{"hidden_size": 256, "head_dim": 64, "norm_place": "pre", "qk_norm": false, "bias": "qkv", "parallel_block": false, "init_std_qkv": 0.0289, "init_std_up": 0.0289, "learning_rate": 0.00809, "lr_mult_up": 1.27, "max_grad_norm": 1.0, "decay_shape": "exp", "max_seq_len": 512, "doc_mask": false, "max_steps": 13032}
Each number is 128 + 24 x the weight over its row's rms, rounded and kept within 0 to 255. Layers, rows and columns count from 0. Numbers have three digits each. The size before them is the row's rms in percent of the matrix's.

# layer 5 MLP down (transposed), 1024x256, rms 0.0513, rows 199-253, columns 128-255
103:091136138115154123140126139150109141082133168148162134097099131124168133120130103122130153054152098164185133098181134123153163143130182110159128116111092117119138153140157128142095127166112129113122170099116155121122144103153130136147157120085117128142134111179139130156099160164169108122113129119108145148145149133126137098108140119123161137128098124152139149149123148147131113140159
103:105147134119126147141130159096104142112120160118144092122129145186112120115100159103176105111155127139115104091141122144130123130161124156146145195155138108172130155129102156122141113123140118139104128100131089139162121085093141135177121117130154143152126115140102133093126082129140121121175133121125125154116116168083134102125175158171111111108153121189051155152103142117127100126141
109:132151109111078117124127134115156086163074127131126101105117120063146174105117153132085117134099138153096144122158141148106150173120134122154155131103164111103097134101117105091101107158144151170187129154146150136124136134169113113122127109172162116141141133122135153126176116135115160161085154106116084096144079126109148151148138123114180162127096093078118127093075093097121144123132
099:155134122120111107137141103123136158105130132129127126142100072132116153121107115077149142099142166099125117097078152120126150123123097182111135164099118129103138128162158124106115171109129140147131112144121117112123123133107125120101110144111093142142142131151099084166135122112108109127099126116144138132132085147161117105140108152128117139134104144097162151118146152092116137115160
097:116103150106098156166125146108109164093168137086065127141106136114159124138120119179120134093106099094133133152130145139121110122089125149134115131100093113095098111154104180163105141101136156122117140138157147144104102116131149157149123125162116119134153133128084114159130155124103099115135153149113141117096128130116070134147078156113147109098104056060163154110126112118149139115111
094:139123136113099116190113155156128128099161105150156140134145127119104163111131114118125107097144096142126124169120113155131120113109118185144118072081151115105144162113130146137148131130127135123148127150105100116108119125126137141096095147142128168161128120162120169117099109120148133117103170096149109130143121080115137133107122108119129119133109114119107086138133150128104114147176
098:115151100110147115094119129117113100117147170168123121129114128117070125146134138136146107145104097109116112118156140161153126127146154141138122147128114115122115133144151135154129204130176131124179159095119169072141144128120126129115126146160153160105154154119125124170087149102145105145148178103146151135150168156124142138115129115124096164108122083131116160128117105089137128123113
098:101140146146116139109129146144101104125163120157175119090133131125105140097107100102095109119071101089147100137119141145144139088117078138108120122123136146124155143174078106192127130135129140157154143163125136124128117116160116124148119150111116120144108130127108111143130148155141086095149175078110121162140134164111169118155139130127180129137119137141117169141075098071126076137110
093:154143147158136152090134108210120174123122114085133168127122128133149115113159093158118149152130135109110134115107124126107072111121116153137124108132119151131130128122153143156104114108082150109118120129168186117185123187144109150168074159140134126082110130116155113136156149142109116124137195123165169113154095099082127136141132144083148113138089127096120096127133099114156116130127
091:110132104138137113141132145176129150126137174132155192132111101100153138145125161128138146177085140142117146156131109167112139131116155115140107189092122104128085088139164191151125176118097149145098136111097127118097126138111157111095092110140153118094143162094150160143114126150097124139119114096140121115131150148126112155133149124087099119142092137117103107142137133092131117126140
095:100134127163153114131119096165141104128185194120127134137193141124104109123103145099105111095128114093152102125111147140148101111118122119108175142103077114135131143144128136106149173172134144127189105091152167143124160128120165142151093131153120110125129141126140121196093146127135126160138150162133110135122134118135099124126121111152112102143151071105138115106148133137099100114156
097:115137110132104104127109106132154133073123133088107149163127090122143151090106148094155155151135109167097126148156073125154115151090151116117107155112113142135154143121145125127102151106088107141135172120142157134120155139106130163082154163149126142112122147110132136147133155116111137111150118091109092103150109146109163113150120125143094121123095118102069137168130138112177107071121
097:143110120161172114140107155118153117081121140105112121146143099095082131105126134050107119166143111124123133133122110121119116121112137105127154105121133183147111118127153111118132161092156138144117114119118146152108089103142166113129130109103154166125138098104162110143127104134160151158128204172125135132109119125133096119146121187084114081168130084136118126139132114116117127107105
104:123135108131137157125139123166154098113124101141144099139132145105158089093107138105107138184137158113117118133096103117189121142130138141119080177140121137141116125130130094118101135159096163151129142112123157141124101123102146138128131151159078135166162125126107130127141142123160101162095087126149118105109126119149123155147111120101123109127150146107128132112063110118093136132133
107:158129131148131139129137134111125076165123145138123085090159095155134120136157172123140082104154111132172164128123095132168119168108134141128132129129085129137145114136126153132126131103125091134170167111111130147117122094119106125123121105150150141107109129136138182128130157101151106128122176141125099106107161148108096134125138129121147102111117133127105109142130124153102132141154
095:192109110146137140087135105162120119139121157145128106103137136127157125146167132135138136112147143125089084115070125144166103114103139128137143173149116132111106136092113167127125125115115143127063138102121136126093124156138140128130115100119142108138179164136133140146112115108145125114096133104126143131145143160174095100133148173125078113113098161143113128125112133128094113138110
094:115106142121161149146124117116105083159137135128127126118100163116136118142151119141101104147157128088098145125131111124119159133086127107105096111107143145168129144158129129138141148139187096202169120169125121110123146131115111185077122151128101115186133122125170074101149174141113178134115111126109096146139123113115135129161138086092177132098125144110108118128105091099131128129125
099:095121123128082141160091142117170133149124144087149079144118131157191131153126162108119117143122129110109124111122137134137114125102104125083131106157137121134140117105146083121078095140087157135090119133137168161125100122101128134163140142123140125105111143136138160161134090144140135099175111111157095094091160083135119086102152135109121112086133100125156133136159137173140136134119
102:119099141143103129135057127126119139121125136145118187108165110128124107174120115138105113119136104133098088160116110133111105117123139106191142053145101139116127070118129115135102108109142134134136145147121175148151126170102177127122139131140166123156086167154154158138122106095162152186197084126110118132120131163125127160172120100150111133132140096135131147134139162143127118105134
093:128125127132098151132126171146133142131112129178144127162135098129167143160168105123124119149138125121137109133107104106129102113175100075153136087141102160059115088110122151115125149130078171128124099089126120102125166118124153090151130108152134174092168131129100168166120110113126113130108106182152131127175110166118122142149120136062141046137151149138097143109122169155107121121134
100:132140121144101116119109112095112134129100091120161086110136123110158107107159130103147145135100156129134128112134131119132118143103153121158151163129147114167104142093119115139091107098134093137116086159171116136088120105077152139142103112147120096099138138139102150152083150136156137106160187156103090122136145089152165154105138130073122126104080145144095150139139105107104096094087
096:153138128150099081123112105157141122144130132126117155104154109106133132168127157106113131159150109098100146137160149127134107095113086136110134104141138124129127149137128122118090111106145136140115119141115123126090118146141094147136159098190144130143185091167124148140134099134115112136147125141125117121127117145145146153128128140155132124157120166191118162131158117105085154124138
101:140099132173152114119146098144126117118183164138111143120139165135108146104082153145084115182089159102140125131142131181110138149158097128137098132133151101090093130142118096137124129124162132148094129135161097114131142111127150126096157121145147155121112130126113108107128114138139138107137131115128150158144139113144120198143132136112104110108111172151125164149100166119135075136093
116:122107120084113146136140089105134112132123150122103125112161146155137140130130117134151140126152154112165161074114138115143108153149168133131105125113147164113113148139102112145141134132161139145154107187144107122106131132149108121148135079120096139095114090136147099144105124121121117115109154132117146082102128117111128138143141146116119146053095103141154102091100110157131132124115
091:094188116117108108125141108109102118101126167139118126108138096140100118162120098101157125137137156148110098127079090131123141138122109100112144138148125141159099123109166135119094127084140137135170120143100100081118143066099145124134127120175130138103121155114104122159158135108090111183111144154117116146099121128119177156156129157111113163165125114122114117153154132186156140112128
096:128114136139112095095113166095110136161147102138133111196082129098102106090081122137167173161071067132126119110158144177138171122106133137140132085145137143085109097122108109115099148136139130099132122125133125126129069164145121131159134145154138124148134164099125134127156197136115139121097119129122108098144136145136130145135093132100136131099103132120169179111124135110145106076142
095:117101115145101097137115132119106164131119095187115162152152122133125129071169148135100159145147101134162124098105156121148157092127140111122103120137137172115166110132105069106136105093134101095155092100142165075136102135130131125080091106131102108118151140165154104128106156091131127136110150146149127148114120140119144166159122158133109150162090146200135118124129132096082084142133
110:152117149111175139109123134108119149146174161098124150122180126103100112142133128108110128112119147126098158141112105149099092114169133114120131136091122093133138150101156180168116138135124142150149158152133132112098162165123132137111126121146147108131162066134124145153119078137168116148129112113134102135137085162070160125147109101143143173125132101100130146178139111156108116147134
097:106129114109125165139134135120144134174139133170124114132111107109134142111127107171132115114154090132114111118103122120155148154124167105164126105109145111114144083150108136137107137155082103113119157139137149121126105148140126139101118134144122106126123139102128119168121120135165139093131116159103134150171118093131090092114120099121148097125137182151114149167101138090171109154120
102:104125117148164115156087115160088105141132116149172159160149139090096137147153148097156113145102133110108154118131152119125134169109107143161158137159140115167109113145133147119151129091125112081134153108167104153104075107113131119068126179131181124101137146124121127126084137125091107113133133135118103113173173119153122138128179155162116153144091096141140145138154139102127124122104
111:125153104125123133141116141097134108151108104129122126111146143136098147142097105131141138133149158141100091169121179131131098082055139160146131131105157139125115154139133140126145136104118111138126148125178114122127126106119110160126130136132129090106135125145117121095129107162152083080136132128103137141131103132100110164159117081125161068144151072079089121125108139141142141128141
096:107110104100126130137084112130163138108152112182127116115136154089129150131128106120135107120116091157156162145126146142129108117099126095110129133116119123090092154132136173107109106157128115124118137122078134171150117116106123117101184089152141132173108144116166159162164193137148134080129157129144099102188113155169110087141144128127139139087115124136111103113143136103117103100083
092:156121083161116173127140098106141125129113076133128120101150122128160117130198098060101135129135095094133124117139120170098080111135079151138104124139081119096173120147123132144098147185116155194122148140131158126107135155113139155066161147150133132103137100120165168153113132121122102147107123122112087093091100146153171134136112164109160136103090125079147119130141103135140162112123
111:144102123134089133171153094092130169124105159123138134097131112147070144094146121085080108086111123121125159111140114095129151110136121124178151138114155168100100155122106105138130120141159113083077101145082131155182112119113126116123148099147127148159101160129165155105104101102129141145154142141126107112129110101118184149143148135103173119133143116142100164165126124157106110140134
102:120134159133141113124152074135164116135135117118127168088136160124098185131174106176164120139130100113164113129146141138120145097133132133133097144117064142119149148151127192105156160093075166097140117157165090123160141162082072184135161156114150136104123165098156144115153098083136157139154115118137121133157177170160134129125142121106087154134110146119128131204066107116110110128127
094:153124095136155134131091172162171149078142100143116141141155144133121149117149145127123131128081117165123151159115130109131119115097151164158113130108120096119094114130086147101120136129081161135148141128117131118099101111141119161122130139107126121099108110106085100132131127138108118154132113126131127114123139117156084127096107141124128109100092145093073105100116172121130138141133
097:130139151148128110148113138131132153097113141145133103160123142101144111141093122121127131152137134176140073066161106136135128146122135153147139139147119100145110098132171123134154100109080143113107142147122122139094108131123135080144112109130141134125138171156164133080180092150162150157153181140177127144156147128175126133107109178135125143140148083136143137121148111111141088163107
109:121127116119138116146155100123137095116132190086138140100150131143178139110135074071114127118117123119185128137046125149136126091133127154141147143135122164110144130120147140166141112132113132157091134135118100136140138124166138112091160149115144154121126094128075178103099167125135126121110159091092171146134168141145094133115146121181169144113112164142103119136104149129134102105105
105:141188075147050118150171155164142123144137134115121138106141159151136110155159125132126174127122137161149117154119145139152131172150138125108112121144114147134102132132121143167140131121139139151076124131113108116125137143155185157139117142173158148104129114101098136150106129100140110098109118147136145128150170186116144112158142151111172129132129111145062106096098164157163142137154
095:170179119123175124114164133110168165136138142141122108146149132098109145112143143120134115143120147122145099117089122104140114141139109133123122126104118115141140120155147097110158103136176092144129161104148125140153102105120136103144125128148161081139159145089162102133107089103123134123159163142124117126126141110130131116114138149138107056135115099126120183086132112101140119124121
094:110124125094122101175144130141092112104177103123117104128138122088152150083124127145117142118114112154119152136097124139120133102145108149192135089118109120128137121156129098153104155189173140114180154147119135119081085092124142149126130107112127131167144133154139117132126162107111134110091134136140130144108148134093125137152126142149145150134107167044117178105082123145102164110145
092:179128149151117115102129110071161127107086155112152118115149168114176099131144129100084145130164126115135122123128132121176105124134154151108145115144081080119125132085137102180118136142143155140152111104096151135149162118120084130111133108155112158127108127116121138118153096141141141106151128150156093139129124101150168104142152119130132105149182169108137128128111143137126128130152
086:101117130167089166113116146129124129097131127130159096071165151144146141162153101114118146105081078110126110177103150150140122090126122091126133117114164091096110084132098110124123149127112096161118095100100161139119148149137092133185104128129133095113109105150146159128116162103111150111145091142136107132123125155100133127120172118113167081128077161119126114170130108157129135127121
097:123154122117175139128108105120140132103123160165171137145152144104142139104116153132146145169097145091133119114107157115116095147168106142135093123139113144138098141142096132141129173085132140120122117131129103132076098112117115126099161113147149137113079121110153142099111116143128157144097175093127162146141129138148140158130155125134081096133108148138141154122142135101142120120139
099:139100147133122150143124148143104159105153117113112134132144121143149109132134096141128119126130096135134116106150100121113115122086136133080120151150133109071127121161124126122146133132139115177116148132098118032058089131115158120136125130102116183108148128128113141148115155111143137143118126134147093074157127129098110117099138159130147093187123151149098137098186149112124143150128
108:127117131122118110155152105108108149160073125132139152169133116100092126151139106137102166163105146143076147117090091145149135125137118161140086133161149130100135085169121147150131135121141117144093161140115165142132151160108116105166154126135116137127161120102131095113108155136108135098075129142129178151080139117091135104106098138129128164191148142099057133171083122139130115167141
095:122129147079105177144161100113128102125124156111135140124110129168106127149108166167092115122143140139115148167110150133100181145152131123092142182162100130146074147110156122114125098146155124145130089139168134124138105140107097162122170105105158093118137143126119097122129154131057123170114156117153152157151128149162100162140156072147119119166092119127093089135143129075148112171121
095:151096107128119138111156130162135108133098130134139144132149122103095105123129139096152114075144140142151167124145153155147109133131185121147110174162176148107129125131091140186181163093164178134164149113083118094098149132119120115123156089100122156119122111087123140109150151123132119111138113120127110097115168096113129166111091074103070139083079119096146088170124136150113142131107
101:147090096112072132146134119144127146135139113093165149088085115160151158109134109107178112139168122112129140168173127147116136116126135123141120116125132149147145141145163152123092136134095127110120130145137115132122163155153167093095123125130175113138139162105150112188137122139132124092172115134142127081139110067149116150153139101131121116141133132131110163133122124132095096122114
096:133121116122104109073122153115102165139143169098115110092110180122128128129135128138168152141118136157143116080095107159128161134127122134157143122136179130152135118117157092116154121122112114157104131119122121135107140108126156094141123158129141126163088093146122124176145125102144110116077144149151141118120144139151178113123169111083138138144134114175111086131106164132095145162128
096:123106114164154142126108129130186125135141111132137098142108149121137077143168143114139128126097167106084179145137112104109129110111162147144119166099114097144163129090111115110127152097115133118132062147159107127106104128171124125120099129110145127137108131105180117149165121167091120066121125134103092113096145112128133115108117129121152114142132156135152127103141124150105119130132
103:110101120135115108126165176156138121082130160116136174128125095137126146129146104141154098156144143112112155128146096129134130121137116127134142145156165133158155122117139093127122106110118048106105125105161141178130101124142121098128148100083125112130128114140116102070116134103104159102129095090084131146114104153107186119151170106146128181131139097132108147115126121148164103154143
098:146122175123142127107120123129147152089138158124113123122136131074111125171129150103142095122146104143136144134165121195144123095129074084166164151134113129171135107119134116156100136050147122130080127122123130129116125120109137082127087089168141136105111141118163163149122104123135090092138086127151144136133165105165122108079133144103140132147153116131120146148107116146150158146173
098:155139116159142137118147113082141141174141152104086155129122137116140139125155139131116091127124094122166091110109106129064081167114119159123157111075116139119170119124107147141130128088130153084124149150114129122110129107121133154148094120143120160159163152176127113163092118132132164147174141148137161148140162145103116164145112155127178086146117128152177106144099155158134121098162
096:133183143084112120125144129155147148116145136090131148098157113123119147151082105122175135139104131099138176147102124136141095057135105061124097145094077121176120137136152127111164125131098086160111154106132128198128115103109123090114140124130143154127141153124135133125096138127114137098129089144125126126123098116097133129138114103169158143108128092112133111152144121098141119118114
# layer 5 MLP up, 1024x256, rms 0.137, rows 200-253, columns 128-255
103:131161144151122128141112140133140154114138067171133140165110149109134119130126104118094167149120133102170129144121157138092142117119130141130133112106149151086129079121127159165074127092110150115117152150118131151173125139186134159139133080128110120115086140146142135134089112125138114127120139155133114123132146109120208181134113102108097139126156088133140161128166080164196069136115
106:149141120114135121103113172110107161124101116099137104163132137126141096123114147132140128114130145115140173119147154161142128121140108130136129134132164151111088100151106136145150123108125113125157154160120144121122125119166165116131124158132161117127141104108160148111147154126099137132157136170111071092168158160113138128122148133160085148134129094103096144141121105136169136105110
103:145165110121120133109167109145145084124120111103110132152175127151125139106111110153115118148124069120133074133099110110131102117129092117113135110140151146194102135106149123139147094081122131125132101137128127129125134086117106081136110122099144098094118132133106156111099154113102142127088126108154116092136151103112090124135123132114106146139148151141118138087120149128127112121166
090:133094156105097140111154127117104117094090117142126144154126145173144170131141127096130113134155135126151129124103143137114148099065125208161133124104133162155143124083127139153126141118129140105124135155163068143131132093078079154134123106149138105115128146108120125087140100161135129114128103105130135118130114120186128151128093124137147113148139096160137096125134119088127141137138
096:125171113098120112121142150116140156157094131126102160102096113133090124132107139123132124117169157122139126129066116123137114093118112136097147201110068124108176120108176153137130129126118167112134143147167098132122175078100092132142153129145103081122126128124165099151147109172096126129140163141108149145123137110124112126149090082129184111094115126103128085096135119110091175119131
093:115107154132156135156101137098117131136118064096141129094160141147175127116150101126139141112115157123142160167119163097090120113143084122132159110135124132127121116117087084099130109107104162123122092117090104183103103105166137076146166103126149132123142119133121106185185095125118132111089139183107124152097117102111115139126135144124109123148106134136128140134142119183120102156117
100:163127087167151129165134104096172102126122156129112105162119108125095124119103111131101124136125107144144113151160144122146124110139070111137129118099151130139147143113116139111152146117100152128156087148151095179076126117073140109108099132161141132162096101095138129149107172116073088108095092142140139125122125129169109091171124098141092118119160157116128161172103147129110199137115
096:126103134144137122081155131102136134122116155143119164156122126088113116122121116084140133172164132130156123112184143128135090094132082151125104127163130087105128113161104159136153109109108141088102101129129140130148185073138162158113088132114146120129108167112090167136110166147135136155125111120141114136116123155155063130136132135135135171112109070118088104131145142128154163136091
093:170156158144128094108145151123111097139107138106133136137143156167135175121132092123118124081142150148126113125090168148124068115110135156105141117098145116173180152146096109121165096141134085115157166145126136111158134082153113169131142110105129108147136084123118159145161126134173157127156149165117128164133108111121098134142112144138130174143132113140170147110117144148124124133160
100:113104129092145112107084099121152133123129138110198174122121134089155159128093073162135152118113165154077162138111132102094126147130095150111103135119127116121124138128139111139123136134135114146129120178181087137100137105069155127124122113111130122125098197132114146128084121110123148116133147128107147181152094128152136117131145120135147137087120172186169142118138115160159123146145
097:139162145108138143127088110115130102163143135120125090132139161128118143106164108167158123171105140084125130122131156165137094141153124161146143102143131126098104118173077145121122101133172139123129153159161107094116115116128107112134157122115150110140085141124152125120116093124121149131085098130106149170138106115126130146175151100160102127153111126172144130103089129081095125118122
095:146163119122113062142142094125124112142109108139132103125116131156123136138141138186171076105086125188121135093109129138088148150175158135152142121123141129087148147118100166138100140153105110140098140127164092121099136126124141126106130119129111154122155149151099136163121145133102110090124056084160111118169110166135124110150177056165140154120151164125171149101116089141125084133152
102:155150147168115139124135123154189126110140135125138118128127103110183144129086154136081105110167119130141133101131145129138157134173096110116123141139185133140106135095111178109137108171139100136120100152129139150139149120114158169133091099110134118148136156113094141134134156126124166141135138121109098114110114132108088139077160105126152169101126162106142117080165154148140108112113
107:156104137157122113174108132109121117116143194122091127132146065134121100157124157094115106103118130108126173167088078140128122188125165146113169110148125114132111132148148123133132125121122107165108112129101131133165132150123110129157136139113108105118124125146124134150129141146136139129110096105129102132098123093122089177107143078150134139099151160115112172129091162159152132140129
105:098113139088119109132108105138148128147129100105112137168139153135111120115096163158084142088124110110165136185157139080169147099143165138118134138104137115155132178135132076105106121133122148092217099145133135130118151151149102118089136137118102129077114063106087141121116128145136153129119140130108119134112115093115126138138093136140121121146155134074085113169128134107130110161132
097:093105113133095156102129098100148106117091103101079118153147115125134094112156140093135151169145125161123149126152123109097117118146118115097139113102128125144093143152116098113100143092133118157173117113129128074093124118118139092114139143128131159096114114113102120142129115133178164126124109129118072141126102144135145123093110108152104151132139125105068130143122105172101137079098
098:116076094095138087084116131168148141125134139093165127115134102114117073103099115170147104090101110122121158105134117150121101143183059113106175126135134117141150121126150097134154147167114126117128114126150085090161142137107106118183149113056145093181113135139099120155151161133101134152135152127113113138120138156139125115155101080130128132122149113129141089138151118137100078109113
107:130122128137157113136129082145133108121155137152113101113124124168188131129165102124150143120149163124098114138142119154159128125151152115128109135098130128122134167163068137103121138138110101117156146160079142142131130143112152115151072118097150161097116128095147109092110118128111091146114115189143133181135126117130157157123135121102152146079115120146143143137124126116141114128100
089:099141159135181110085113139142161192092119137095130109106132134155135101088165160160160138132104182133136125138138169125133175171167145128109134137092128114107140162152160122105097095148144158160130128162110081107096130129144134121138132144100098098108136136131133150103148152183137128120116134111153131149145130183092151128084138152112134099147115146120112108159138127123164151087100
102:126133139201117135122146148133072102135116097085124134170163149122111099169123148169115116140108156094108152109160146125144113155094176141125166116158117130166127138152084136143143125145159150134096087159121154091114121111131123123140090082104095125097132122107160121098152115116086087129181121133108110141139110123148189199129110126117151091119125128132128123140153139131165116118126
099:132089126121112157158153125130131149132086131133136130131105129092112127084157157141116147129147156135120125162150157171144088120135090153126132127160137133144108138104117107125089098115150138154157138124161119086104130114175134089151089175103137120141091138144119152120117107157116101071086114124108163136114112106138173124156155166106142139103116164148116129140169130160144129135097
109:136128167102091114137090087126140097129177088128140110090094167130156134146120087107128146158115155141135162142114099139180082151167114102144152149114075104118093101137138094131168110125142140127117104151170115147124114145130103082107140147150143140133138152161132162131140103138117148136128136144149149107169079101112102142095171131131109133126138181126134116155135164183124144142169
108:128140143102150109111119143154091141131101091134104148145152108092132098171131130123167131128122130131151165076131091115166084138147097145090161112108120174129147150121100122161181133145146138107139138187166123115117141132117152140098092126086122109140135132138100104085135126135113132100142113133099157084127145101129158109145159120127107146125108103117118097146139106153103100147183
093:123150092148123121101192172141135129135150124097150086160100136150138110117102093157121110143128137079125170119127147149089120100110125129109117111127154129101131151123082150119144137112066103159108165138123157120104159135153150133123154122118130135151135122135148104125113126129112158113158093102123199169142084157159135130124132160136130149099108154103061149152104075099089127139164
101:086098138130130130134131157139135127145091137077155109136095101175109092124138131090143155155114068083088135131169170142130108119119144131143163106090174131117096103115133154188144089121103126124137124102120120143102139139156120144130175133112154136142127149136152113109140156147154158148137103096149111142099152134143152179112138158100112122072127151109107108142150138157185130142164
095:171166125150169141120140100110107079134131144161120138130106149154114130136133132099132107131107090143136159119140115187115099122155105091140137125097128075135135147123151110159120129148132106107152166153139115185154146075153164111166144155081138141115122132109113153102122111179138129140116109152112119108154131123147112122081107108132123178152175129078101117116120129122126171140143
109:147177121152121130119115173128134129177145159116115157145139149107157090124163101114114161116089162138129109139107134117135153081132122114142179150092041076153106130145095148128104134163105132129131124145123098145125143162116086141124116104156104130072138147157081115100076115150100119145121090108116120109088104114102143112107168116148129147152143100134139165137110105151092150125145
097:127100180156128148167156147115162130154117100112113145134084134139112133163145117108142129116097148116151137092102135107123128117136131139167129189147141124135097148109122122120135167090169126133168137117139146113144145141105147117112128111131097118101145150146169125128115110155110166145144137084185134147111137106151124145168149123113106119110113115108131148144128136147094108112135
104:096120150137117117115165147136160127123176118155160159149061187133102110119109136146136169083129121141136119090103114128128130104112096106118122130141145102138105157170133126144115115138135123142120135147122179138115162102145168139109106096141157120145122104112106156117104106158136159126149130157163149137150115124119118140107156128097112123119175099095130080149135106116103128124090
103:085154147096157133146114132130130172124126128107125083171095124151114123108116134110132101087212111124136121146131154106096120130073120131147129095093094132111071130098107134168087127060110169126098166176130109134146195164122145161115138132150157137117149126146129133145133134122139110121131168123142096128178123134141130138114106095126153156106135143127097165137130158153163126113131
097:106117122148126143135168137136103088160126121113149112113116132103125155118098103145134145134139126114118113131095148127156129126133157149093144100151123118135112153163123117139159094132095094105128119148137138086168110118094140117136171130092137109120154120165160098152123138143105112099125136120145108143112120119104141143115124133144118128160160087111130134052119123144127170131135
094:099113131131116125146156128125098140180125093136149117142145128156108102147092189099117136122124136110105150134105191148150137137151103124140098138119136095097119121105095096107148158131145171142126105134135131120137148073152093058161096101074129112169110096074116128135106112105139102114105125095111114160124160124115154110127144144190157085129097132112109104152103120115094113147145
100:101122133157106108145165152109148094120115160100136185107120086143095085133173112131126116126124139093083139140111121065127124105154165147136156125152147154151099092089180122111124059128159128132116139160128118108106068067079093100151131104134114079119109137126170134112147145174125127126122137112147100132109106091154156136106142135106135139112149117140122087125152139125105143136097
101:124140121137123146143145105101128149125055084131098137153119156157115122096117155155108126158124075109171092128108144079128112097137122158097158156147098115151110153078138118068119109118160112129088097148122112135129116125119157146118143140088132155165148101149107114115113142138115132107099140122127092145107154150184116134138145130135112083083128156102064118149118150078132109125107
096:143114146135133154115142075045136113139120139125108188116105124153103106144139113125140139156102143093158092108153103137138126126127136124135126138099154121124166115145100123110138100104157111144112106142133147090134169136126104172123164120107140149116154145143146125129162099124143108131168102135158156141110153117112145148134138099155115132143132123195121122097099081109137086099131
103:102146107145073136146109118092115122120127154121129075111128121147124124149104138124148147120141132154143106147159113150121125141125089155131130116159147102087131115141083133106157098171152141111089146140128159129092129144137133134138141189123120162097143153144147140159150123139088163103163153057153124173129068134142127121145120154128136132092132145129159112154127132140090080125111
107:104121123155131083123151110167174134118105115108159125129158188101111093123140085107153145176105162122141153154099138156134159139130145155083099151161120123148154125115113082124117116127127128122090131135117116117132162110112131123155131114106186173142145168122152135117123161168108130149110139152126202076103166111151158128129137151133147152131168166190145127145112113097137125154126
106:084164140075101121102132099130157114148117122091114126158151163129133118140071145159134120104132109132108106167154104147119133136145142117127173127087141126160119154079147110119158149146123176091109115184131136128140109178094180143125137137126142106112122138133114124157137123123128159128138123158140127139129130143090136091107182166110178123148127095124130112124124185125108152117166
092:125105118117190098135115154129120115110123130126164137183138124099185145079114080137111158122140099127158160087110125175104139187170121108100156172156115125086150122131154141141159125150077119090092148111126125082085131117116115115167119104107101159102158111111088118107156118165148186124136094116101089132149121144106101112153153159125112150147109142071124071151133149145130123119154
094:118129115131140127085145147135144142125101148142144160134128166147098127132139110069072115138180135103147115133134109170133119173141125108064140162121152109090144081090143161102097130127089094137106127105159093141170177156132116108131140154159123124114103111120171160139115135139125133149169100133081120109155094108162113120132097104108101133148104109137101080127136099104165101137144
097:084112127112113143156092166161124136106140140128098156074116066117147128121111162152127139114119171171110121148114136065137156142120147112136086076124197137139131101113126126099156129105113126166134131149128150133139168124141159077124123165094138089136137111113119116099146158113116143110123111107105140166128113178098086152142094161101124123157080115153095139136087128108160132172119
094:090104156102144142131122134133104131133129124116156122140154159111102144111082142179113109159136131129169152071113112059131134139131141148122118146091122181083126111127149137140124105148158105158152119116090104156143175100098156085105109161138108128193119134104160079108136110135149139140159193117140139113132119123159171118141090143110107139136159111138139121089171133140116130151100
107:174128089113114119146106122097110112107126116114147151112148164137120117087137146134161208142135128093130083147139131122148103093158097142104118135083129139106125156119126114106155107117137095126182136144154109132132123175101102115158138166102131101159070121085103124129151152161144103103099145101138169132114119143119171128079137150150103148081147127125112108110127114114170135089127
097:138143097175123105108145110158126127154102142128075129096113118117121132188127174134133123133130127164121125095087109112117198127139084154120142127104146128140090137135117128134108120111153149121152111115164108146195168139132090127121117125130123120129176115132138179120157147138062127118100108127168088162122115152148149111156120119124141111122125132126145143150114142114081117133092
107:104124121133101134153164101137132137073095142106115163113178108161114098129116141141166128148146116129117140121124085087097135150106150137154168138123146104124125119109138142147138129111127188150127121104104137113156156135145098101097081100124149132114096128136163171115109101162109162142133152140108104137139131129113152147085155151144157152142167109102138145126107080143104157144129
097:078117131099130132125108092130123112100163134123136091162125119146156140145156112129147097083154146100143091094110079152134130135129110137096139138115113114125139167095099109129155117106111139108120110131176124122172123123093163157134170125123123112151146116112159109148125138180079163133125068114134165160094122141107155126091142144125165155094094154103139136140121163143127154131130
097:134130156116134082117159155099121138099171138197120140127123131139143128122154094134106108134157111110105109119137179138156098131115110144147127092121082104113137124134165144132137050138090148140101137080131148153167110130096113119119112167156151118145128128131157101116093155137119101148096113132158139172129129089089140146141146110108134106136143144169100097118093135116102105102140
101:140170116122123086154152077138113149139129153147115121099107126137137174142133145127129110136129116149099154123150108095099164100141143128128140135092113154146129126108133082125103084122129133095154085148134075171118164170130156110124088154103103118155135136109116125109093087135160125116082110138170184083142149113130130117124125114121128135132105137154115139144109165169134148138158
100:139136131104100141128138117115118099142124087116140120151181162123140169123099136102092144151140140120154158125135155095165123138143080089089130134137117118140150111104084130106085135152087145087125157161104125161151152179111097146126151127094147128101133142114113177179084132121102147132145147123149121114151057098151077147133088128148129147130099112105100131108159117126097083127109
104:079124149109095133109133104135178113132145129133171156163111105109113102141162105176137087097128107126143147146128119098085130136107127092138174116126103115115135113100111097156126148128114159104109122127159099092103133139170090142138110107120137147144141120107137142118153122126130158124119113110104118143128114134128107120122127111147134146115141160115130159176127110151170112078107
104:157142131144136113151121106151136145144158130083113133137110158132098125205110105154100123136098133098162114145144142120161155136124137177138141095141137172133140177099123117131106104152100147148134105150113160104092073134124139105190149157131128120144122100081107137132067151157142135157119121124113105135121121108109150134100189114110099119090139109112164126139077148070101162133137
092:110146153126157108136116190127124112142147133087157091153120115154135152055125122192132150150128144130146134107093118087127128154138080121127129115123150175077161103134133150120145118111150107180150149120151124120147155130151148151118107149126183113177117126120097110094067124110112135119093115131141103121136092134171133123161130152116129137151123158160132086134153111127179124122115
097:132094148129158170164096115122126110132137130123163109156138122106161133112134119118172132094129166156150080085135114137136106118169125112120127086104147164133130113130140150107128092113118165154120107116151127125124128119143114123069064127137158110096109116100099139150149113142157148128157133142126114111111139171087096111098108116142098083122120143074081153151150097160120138133135
098:163127108128124126098128165164185098142130111154137144144147164143122131119159105142118111120103151120139078158132134118098103166123122161146171110175095139099079115126075138095126181115151142138123115110119125121139102162108105146134125119174127098129124114156143145104137101116128140130126115100141091112143130113129096121138131135067095165147146155128156145088118131161115101156150